{"n_layer": 8, "d_model": 384, "n_head": 6, "n_kv_head": 6, "head_dim": 32, "d_mlp": 1536, "vocab_size": 3322, "activation": "squared_relu", "norm": "rmsnorm", "norm_place": "pre", "norm_eps": 1e-05, "positions": "rope", "rope_base": 10000.0, "rope_fraction": 1.0, "qk_norm": true, "attn_scale": 0.206, "bias": "none", "tie_embeddings": false, "parallel_block": false, "extras": ["capped logits"], "init": "normal", "init_std_qkv": 0.0634, "init_std_o": 0.0224, "init_std_up": 0.0634, "init_std_down": 0.00793, "optimizer": "muon_variant", "lr": 0.0195, "lr_mult_o": 3.0, "lr_mult_down": 2.0, "beta1": 0.95, "lr_head": 0.0328, "warmup_steps": 0, "schedule": "wsd", "decay_fraction": 1.0, "decay_shape": "linear", "final_lr_fraction": 0.0, "batch_tokens": 131072, "seq_len": 1024, "doc_mask": true, "train_tokens": 787400000, "steps": 6008, "dataset": "wikipedia_en"}
Each number is 500 + 50 x the weight over its row's rms, rounded and kept within 0 to 999. Layers, rows and columns count from 0. Numbers have three digits each. The size before them is the row's rms in percent of the matrix's.

# q: layer 3 attention query, 192x384, rms 0.188, rows 0-31, columns 96-191
# k: layer 3 attention key, 192x384, rms 0.185, rows 0-31, columns 96-191
q0 076:519488478494474442424470451439512436490508398557435507513422521544445468563523414535452495430530513532492562526458440491493471467597446426549589432582403513488487492500569476467500509502522454511425493528481395537485453472479537378482534455530480468424535485556481627447535479461547478570
k0 052:498558586479476448489519522362408576501553520540478472433452533513533463511461515478437524436445460465461482516461487572517439556445590435420459637488516428509536504467524490489550478463436554492488471529510450533559524573540545593528516458515556499482445560555403453513523440511477473473
q1 084:465439458505486503482496449539507371431558489489440370475476524538391485466418481454537499454481527598499480559527519577474551485538432530536431411636517611529502456529525466390441485497532455492446531488544428500431408446396508495520500475498478494519549473430449487474544473503522475514
k1 070:553535596495601523481509652506547471538452434426485436524412550468590406497520518509423485495421457457495467539590482540476575490463489532464507456519479512462516506588475551575507531553432527446532482507637515578501467511506506498476523443525503430518628466499472486484497458505553494524
q2 080:481517478413595506489513496508493446552450554477497547552457434501437431363393520469430497473587589519453494477504603476529524432512497508405462527576569520398524458444467495493505476492512450477391427439543467457499600496484524554531483477532602508476536506384501441488577482482448520466
k2 062:545404484478551556506510505497521463471455500482558527481492461430533525426461540536557491580504484471490523427525472516457579488585450506565500487565452457587479467447532504479529576569484475497554416494445562401478520397486534371522566459481411566476546501465505508507418557478549540607
q3 090:504545506454574504603569533513496573535494567488625573499577488436535529417497520538494550557557526445512494485455523474545456532455548540411452585421515488488480461419480537571530558497476537447487448436457540458602601562515473506495443510545512629463499558521565377536471521492399507473
k3 067:435452480501431503445522456419459439508485573609494583457541406551400616587486497480464449518475456440522529445476579466492533527561539437504500504465520441548516477362500438465505468489468497583506518491427459442477539501586548499536513545460514507502470501464488534554496508458469519452
q4 079:512490544563509530493484494498455501485400489493439518647473472507442542474434531442416525459535445487546477505497527490515601449634462401531468422565458560461510500475547534428503450546539483510564510485475504540454454412498531526520588478552605442533532511471432477473493485553531489504
k4 062:506427490492494508495531468460465533411470467386493480527432527426501499453506488496505519550524523373554519451513465449506521482497485420562541402561382560509550490467556473477607582476526435461482489501544538550523513417551528359520472434524428479459561520417553507460416462439581541505
q5 103:525565517476537535583522429548464523529496603451588552493472493541469501436368557616554568553495613491482475489470531528506520477458606497378452615420505502470499471369433516465566529534530483502549439419527497461506549499461524522509457523506563598494564575468469470504558554442419465334
k5 081:480471399467398571412500407358541468496468596480560599525485513480417567539491493402462549514539478489511527443514594433520518563558510498471484349461536499520485460417536541492510450458423474542407511479475503509432578473543533468536500525425512536483451518474475524595447553480457565499
q6 111:497448487525527496450455553458561493455543481519425436474544497507545533572519449438541493457502430554530500510523430531449424477512404531577554487552563488582509457579517511485457524498449507504477543507526499515477421448462478491480589481494456481572443412579506466481423423488518503585
k6 077:547490568552556368555537553709487575463525491426489461555493526466544502521500530549560432539512477515485463574502403541543522483427441486508535590494442503398522541601546525572487587576580476418517477464578471440552418463472460529508484521513439429552546510476565410392483461603585447542
q7 091:516495585532585482538468500530393435445338544508548541533408475539519518583351532498465481493542538502495483484487550498479657438585518481507464444484403523525520434465496459465545479482504469504483528520521475480418483503508506571545616484473587492520486567505451516541513528519479515402
k7 073:498530511423434596454562458434415515484509567455478452502482463542562549487454446469552508423479505465503578474444558531459502481563437413483412470483523353461484424427482476462483547475474521520534440525440566425429526495492606413480595490494511442472539509518516498548447499470443529559
q8 099:499444483557576475474517552571385409392432537463484462515480540500603508506422471500523440486554471503541456540531538486407540555566434531563510445468495429566486425499482494451485556463490435480428474489585478514451446545526486507488613519419436565545429466564470498528460528544516460494
k8 065:454491526514474591551562524606394556530510523494536544575402484461570506537513483437619487411477524491532465465513487506474447508474491466440561478537520424413447396450482441494563591569642449489553461542456505443486467535431521446474442496530538473516492481549499445528459484485501553500
q9 104:513535617501522570594563565516443532437400491522537592531472475515600503552497510466421532585498513423503506465504579466568541510489587472494482491528444507462467565470565487482512445489548500507516485543482517500426507461563538511530603499478594559513534578457470549558501473553451491386
k9 093:475535402463421617458479443333470450483459481517487542468464417440483464480550499465441561506441496441465527456490564499517514494562544507476437476519505456572528559410468486386473457443463493537492514550366542547454533510463486411474521524533570518452486477462432509605470561474384551463
q10 102:530486378491440459381390475508489445550522492443425458537501602475464461406459422526563546440520491543527507522490385460414462553535408521461531420518562426477489455537435563515484512507516529539441482519543482457603451501442443396490484471474465430487414493548536513489384464505528427601
k10 085:576456578558561529524514602700435548477497537447485544567522570516588490513508554492527383511500516620511462523516454499499472527456480571497534458467581586461487530522548453580503462558588485497506516450563486495551479492527498654528458499465471482507517535527509493404527479511559394512
q11 092:491513452478541556487552545511493431443408513530523544456475457573650523561450497499581434492523474568541468486531569530442503599490433505498501522432512463489505416462494459478407583451480364509437462559550483519461542504532495478564645479427484523533482450493491458523443518493496510448
k11 076:520408546485413516503514408468502449532469580511512518540527520437545535504508468491526530458548475489483493527528542434576465580536527392568497443531546445386490409446415561502541486501470443526403499524470480548436581517471538344501514438549495609426424525517573416543443493480502507530
q12 101:448462515464480540546464504462555509477529488527536478505578479430430445413555469406362443545558551434500507536512566511618598472536557460488521464525394488499558518567552497437491418519507502501540517444503547550474508601465489590531429516574435579399528525451571509433529502544544602446
k12 079:428436514515466508576407521405496484487545451490499434550511500429425502508563535555511544533536446393519503504485510526544544431527506502483510521501423618434518517506494525490486479497510580476491553459437501550509564496466456494568404456484502446451487403490559496509548594463465602469
q13 095:506434537485427493478453477452593577566537502552468421575506594455383527516532436505432573546447523524487491426476412455509529469543495529390535416467479501577478519484475541565554519519484602413545633454430494453571506456459518457460365535479455448461522492494550483430531474504487513598
k13 087:558427563421571470568495626604441563549538520442494574473466527504517508508477491513534367524496527552512439485545440557477527564451476545544486520429413525458492560570571439555504483537549473463575495410536516538518500534511483634557490521586416445574513462441457507433487538560615474475
q14 088:461480478533496546552524490394544482564425518557572440531570452507451551496535509509439507544539525468491441450565532576436564556507593456442455501423450463479532561495567469502508563450477462455512544438538522518451496524516509432462511517472428533567492470509538532506556506460576518448
k14 085:517487528579545477509523548490484489510467484588464472516544473547418465526458466603538495518511423504462457500452485514531479413503449473512530541553512468475505533477522470492523525568508484417482505481479525523561604553440502465538556433597468521522538540524509439502429529491582556551
q15 100:556547505587484430588493615484455599497584504521436513559470487521481512552527510540455559501479507554488506465435433489506486422504388569466564435476405541584499559519541505519554533449504593451510485477423504454555429474551447464427553542482493449479447541462428524485479452499440430597
k15 087:544512570448554546501476592621516513434515538489519524498495512548538463553548503444568427507418508521544502488478460566415546564496481505489410405430437537534480535552590464565555522509515483493562539417581487471575495525470508646483572497555545481552475533503562535485497482597480457537
q16 093:468508519435465498580347527520547459441504575544519508519484526494537472508627492376409560549426453598542504444452513555516545405581515467461532420536497545468522505421426483412509524564506463577594444436428522439411432419460596591466516540446573479519564511458491564444548490492500512570
k16 096:521459524410518478631512627511443468460482556493496525511421502526557482548453471519522427458467517593546390456521495496456517465484516554529533499358536521505465453502526510538454551499525481530523457424488452479501453465584448521479504529530523467554490480528498537430540619485547462538
q17 103:468455503445466507384521434450509496430482557560618509481545485521518615472435489560574501455484391526512464485540477506450520478491436488415588504545519554571469533477443469577512519487510417532424517512498474501394529475503506430556405499442550466525617506504495550529448450527527497563
k17 101:550471595534460552556496520459479476502567495550534568532499564536502548522475462569473470564324574545420458470508482492522516581513529508536477564521410491493457567591479480577559413490633410564439613459555497606476503552492440527580450477586481529419535547544470454421479586527484475480
q18 107:515438463598448499461540507530454392507509420518541528572499327446487516464463514470536446462481392477561492561544483488459462528496495561520426585475610488478535467440492528456460430551464467522476512517543495562508517588582487555489539473567461484521463498540545460527413536441533520474
k18 096:421440534461460492467376466372524506499468494466457477483500421527452424469456563529536580542548491389529523444546526517434502496532570503592591518498497464498589450496475505543547525483495464525510422617546502503474606539425486557640549430527436443440536456511559510462445544469462567436
q19 108:495604460419611460457493484571509454503540484487485480505501503495474495545471506476458553528511510454485511516543494523581466371546535485518520461478534567390498448496545498417437614595478482501570392417533567478487448468454563588456495434637583513580534438505565465485601502461463511482
k19 093:478447427488471449572589435582510507487512474385477525497531466438506522471499568572499582382579478511492556522530483604510468350518562481421462512470561590454542537376494478437472548593462449503479442411454515442541532515480544448443473403543512521533591476530596515484485493477531537535
q20 107:467451544564514511414511541438492505396519484501492498393465475559416528565450488417422441459449578483535532512502471504394415485468557450517546552477424575580515506464552468513464534435505481475630505478477443501494488483541546388524480504525475556468552544505466552478480340514501566495
k20 121:531462437552595523458499664565441455453509477479561477451415500613452409600467522567566457483419520559513566448572476472344538523464455522474458546387443594551534563420500452519488494540482468476548452533525527492434570542548458509508551483452512460532575479455502462477414434457508491443
q21 096:462492545614547430477443516580505557491570469480452531532528459545480473555566426460516556450532471432505544487490483466554449494626470427489580517513443595441437513569473557490543601464512592502568581408320479501493493483574501398470390440502534493485514491485505503510374558483503463531
k21 118:555489562433487462506527503542440588482525453555508561489423475520525497438543436524459440511476435502422519472525510566504533496561488457525525582532371449511462461495576529545561509402503438545448449395475503583508369428540450522513474477545495550363502483592536538474475410499459424550
q22 117:454436485513466540457514406459552500519523398506546464519517529477500404439603411520460544550518461446527542549446500461582482517428398542510414570557545485403560519553469560464522423491470557477601453480431561580538461496447524519507297495449472421420497522523515428464524468434531594537
k22 115:475513470555523434538493440485477519512536364494543488477428480465510509424472533499553474544534415402447485509509499429529441463424439470517471631453559520476517547470437532543563454528532515525514494510393471473549539558477567524513422448478429427476522467563441387522464465475601519515
q23 108:508518594492477496537537458497474474407509464455544508481485419500455494510391557478459524519481570474502532520475508509458449493468446553517491427409536495502413538460563519495476539480461522528587498484469451466514497561504487500486584425528386541603506464511475479605446411497536489537
k23 112:533522507503508508524463447518558488479543486566568579581554539499495442408496461527572476521445480526512473518523429460492497477488499480475418468454515484530492510501585532520484446477471457475536540440499531556461473463481476530475448531456442548407574565491513462534396384487418351527
q24 118:517569465503503459573437541521538402424536556511512497529504487488487406522481443511542492544437518594559498527473472445406430453465520520576482542472531571425468498616525504455439523509501580551479514492470542505512395451536571541542560496460448416531419482526458482495504428455419595500
k24 126:460502395517494440578568446515517524508511438466570432522462434437519444497508457543509602490531431512546551530508482460518469302425429533404481463494576519489509495473471526451413576626453604484505463483450504464440526497515592548381517460486513518590486476508467477462478415359521518468
q25 126:498478524503499498368516560460507588460527520516428530507437434499519543552545524513519450554556418507520507541509526471420507596503439505394518530525519534522458543591538519489503467458549496403534405592574553457485550616522497595501495479449553474409504394506489476466476474563455540559
k25 131:434444529501507436504560548467453581471509510436488559412468433457571467481505565509560498500565486480507515528533538493448524520523450492529499479476585583554471645563501454485495417569499513481481506578528484444499539606543401556542551539549513448466484464441481449456398534525523527522
q26 115:466482443429614592521512550566492367504430522477485496456402449490510563574408532468471435433384507464564444505498522519531510478489489481537430505482496487503553498544499472503475512480459433529462463550441517506506482409415523453628580469560533458586489523488450563632471490488505450477
k26 130:478503425477549600387525486502352412439434564456494461395463468514407524597396563552445466370529541510579481517547507550416538428495476492556472529398446512567561501348490442442453551511473480488403480535495513523466596459531518487593603520467507587522508503429446537578488537445445524501
q27 133:522519553426432622549510523456581568592489547509521483617496522474518491615466530441546440482404592487466455446525517490533501572536524503460547398463510427487573485520483432493495469528532513500511463536425490484568453486540494576499526509537549470512586496448484555473631518528457472474
k27 130:519544569412485553561478515513448474580500544539433446547482461543483424600530634462602525567481558477438468524472512468443423572496527547499563355503461486445524477560492480495527451487475554488491615581473515441511547543482437545531470546532485450518531556508444549443582525492552484385
q28 116:514497493508433452587492597527449615506539495544504530540505495612537527489535450428455528534551492528473441430497473559544509601508571543345546512622536536601471488522479465598610440521476552535458525453445536480620571594556488564498510562586551476483515484493449500451440492553534475480
k28 120:601461495523521480554553531497479617532472488515456474576488496591597549550551508450412444552438552429433400502489470524516512585553444463411573434475479532525514549481481475563551506529464539502534509531447594491522494542505547505498513576550516510490575539477513596363573611517547501494
q29 112:525515437521515489545454451516507482445554545506484506473579523447489490504477427539497466525508551602417509497508501500545582584518536499505517404510513471592425458633393529423426485468520470513473516466562525437495458474464459546526501556561465475418521478520497486481449450554511466486
k29 124:536497483470507515511395508573565549446484516461558538568524518486554555513580512479570519604519569506462499471460476478535491599450548539404525470520497487527484403591511505436465455424546517500514528421610519483590418507448447579410527554420469451493562519513568514523459490560413464529
q30 123:527529442413527596476440488583471455452537537526486541516432403522470456590507545479514489515500568561494558516551526536450508561479571472489414461471425381418509441441509506502495459525476455527552416496614505429476487554451471574474464497513482497457530517510509484409530535521520515422
k30 130:518497440409520546490481590577468486463540483532557501462430457493451483616462577470446462522460497551371547462574505570486540564565578472520488468472357431536510440472559520581499464495520377511563511554562450526491492493476480552511487490446533511527444489415504554502516530557488454368
q31 105:496463573537539488494466534470467377530430489504595470535436589478400484396440548536529504523462434538544423429429472483497514447569494520415496587453608501433513466485518476564515634499513537489548421360430464515437430522529527628415523530504449579471545561533456472532495506455473425467
k31 115:521503559492444398525514513493467458523558545543528545453497523524420496406451435520485552479517492534509436498450445445482449384550499490528550532526521531491500478459498499558520616473519498521470471363454466438479439454461523552467505524523505600485517488580478563520467493531477485459